Weights of a small transformer language model.
Size: 3 heads of 32, vocabulary 2048, 1.61M parameters.
Architecture: RMSNorm before each block, rotary positions.
Each number is 128 + 24 x the weight over its row's rms, rounded and kept within 0 to 255. Layers, rows and columns count from 0. Numbers have three digits each. The size before them is the row's rms in percent of the matrix's.

# layer 3 attention key, 96x96, rms 0.217, rows 40-95, columns 64-95
117:118173124151125187154103169132164141105133151133148115126158167108105139140097150147145149104115
106:147100118177135126147122141139183151153103158137132136116090151096098124160156122156129140123095
104:124109105115127106092145108141095147124129146103121131156119109124119128142160051129122116079125
103:163134115103133110115152121117131113108104110054144192134152112140138125128141090136094072126118
101:141110127104140103128116116121121119147093144114135069162146107126144083135176096118117068134175
103:156135132148159147129099151112134111121137094120128161155132117151139166132111070116110132108153
095:178142094144142167135102148141137086128168191128137165154130101137140123077109127106088112163089
110:156128111137122182127188120152091096141163145130127146139118139131137104166123091126119151157149
073:136133145153168160097112149153162118079152153132144146114134163111102163116114125142177127118114
071:135186140140155117123113148111123144130126203148137117110151140108111142116085139101167093172146
088:131150146125136160171106159108112161115142115171138111121118114133130136122141111153111121093148
080:143124127169145108131124118138090137114102139146135128105154077178152142152159148103130143114093
086:130072123120129144087154138128137105154093093133129118126112126092144117172136128122131158125124
110:106118130102119126091111138143160123119164139129129109142096134083127097117117061145111155151144
095:125155123145103104131075126106116103101109172125146147142110177110143048143131088153115109133110
100:109144095093125105138101124141169132106144116156159134104137106108104157085111102149142155130164
104:119128141116127149181125086088111145148123152137126176128123130112116126171157146128094134124150
087:122134156152132102120097160125152131174142100143120112099126115111106103121113137127162141124150
108:155097111089108132130167109126139106106124123122149109163109130111154136107113118079120113124126
102:145114142149154102157150114151058148077147098170150120121152119087122133154173168125117120131156
098:094138161128135095130168139106087142142099132147158109125153132147198193111116088183132127125123
108:133162122163139120093114124153113069078114095095156097128125137146128099128112096128118153112127
103:125110091109112104145155116141138107072128123120117114121143121139150149102145125095126154147184
098:142118110128131135135130097103157092135135149144150127158083099164128112160158171155088082152106
096:135130132113122140099085200115111139129129120170117148119117157146117140133137148086114130135115
102:135119114128150126158121151166099109146079134138128116112096142108150120135130115137100127137124
104:140119128178157134145157190106126142145159132126131160120150094116135119090108103138135128114149
106:141118120116117097185102183139121171099176128144127121123103108143162109132092105119097147147102
094:155148144165158119133123137125149161108151150112114152126122157118127143104087150125132102166112
120:117117153112138116115131129098129115107094102140074109126130120125131129135134151135101128154133
120:141147127128137121121139124147135107097138131108123136152162120126169171123164148106155079117125
105:153110138096152157123133140151139117116127143161151160152153141130131151154095088092180113116101
098:182100136147131120161102096140114157134179121108126121112115122124118143103137111113138153173148
104:126075108095084078119084147148110116101158120173106122107138129126150153107135090138115109113096
107:142126114111132102106116125168144076116139125126110149104136130190104141112152066096084106141118
106:095116168159151112100131158138196121147176178084132089085174115126157121187119116131142098134110
107:131148147125124145128145112089126128132116124165159109139084102123133128133137171189142101140160
099:155105161114157135131165171091097152078126115100144131152146126116115143166122122122086076146122
102:081135129108090106104173104155151146179126084158105105121114131144123128143120113141143133182140
103:157134148128141111117153166168160134116123103120137138108117143065092117127156138156132181119146
092:113157134145125165153141105136084106150158132150133136144083127171134110130109119162123143155143
099:092150129130122130116147177135117117138092104120118098121129155136133099130127137126094159137096
106:160131129096115114114124127139138152126102148145150119130126142102124092111119139146145087126125
093:122126088102107148106121182165146113093102099086118133116152141114167124162129134137116078106172
119:118141161082164077083128127104134152133116126123117123095150139140103153105101143105135148132140
110:097142142144132088119132139134181126134153179144101078135141155112122091108157134146147111126118
120:105125105133124113107143144102123118121116135085095138083067161111128081146112110112129156134134
112:127129130113125166089159144167101114131091076074144126134120123160162170127144146148108130100141
100:134161136108122123127116121125152069166097141083113114155110190132112125153146112169096156140136
110:146113133129092153114140151119161161135169118133171128147136170166151116142123157135115121128182
103:166114138114077170135141144124118123102139131161133142123119112162136122099140175116133090144135
100:108133115111119137128153104120159099107196173120119145146076121163121120087172147123128132130134
105:144136146147128144113101096160092161120141114133112147105106114128158121114171126150156160109120
118:155140131127122179134110102113149096085148112088131133114119144139142120159100124136116092175132
101:129088108124143136164162117133158086121145132115152147101130134110159157095125114129147128134081
104:115148119156119120136099112083106140078154109175140155135115148146128109159141093145097153134101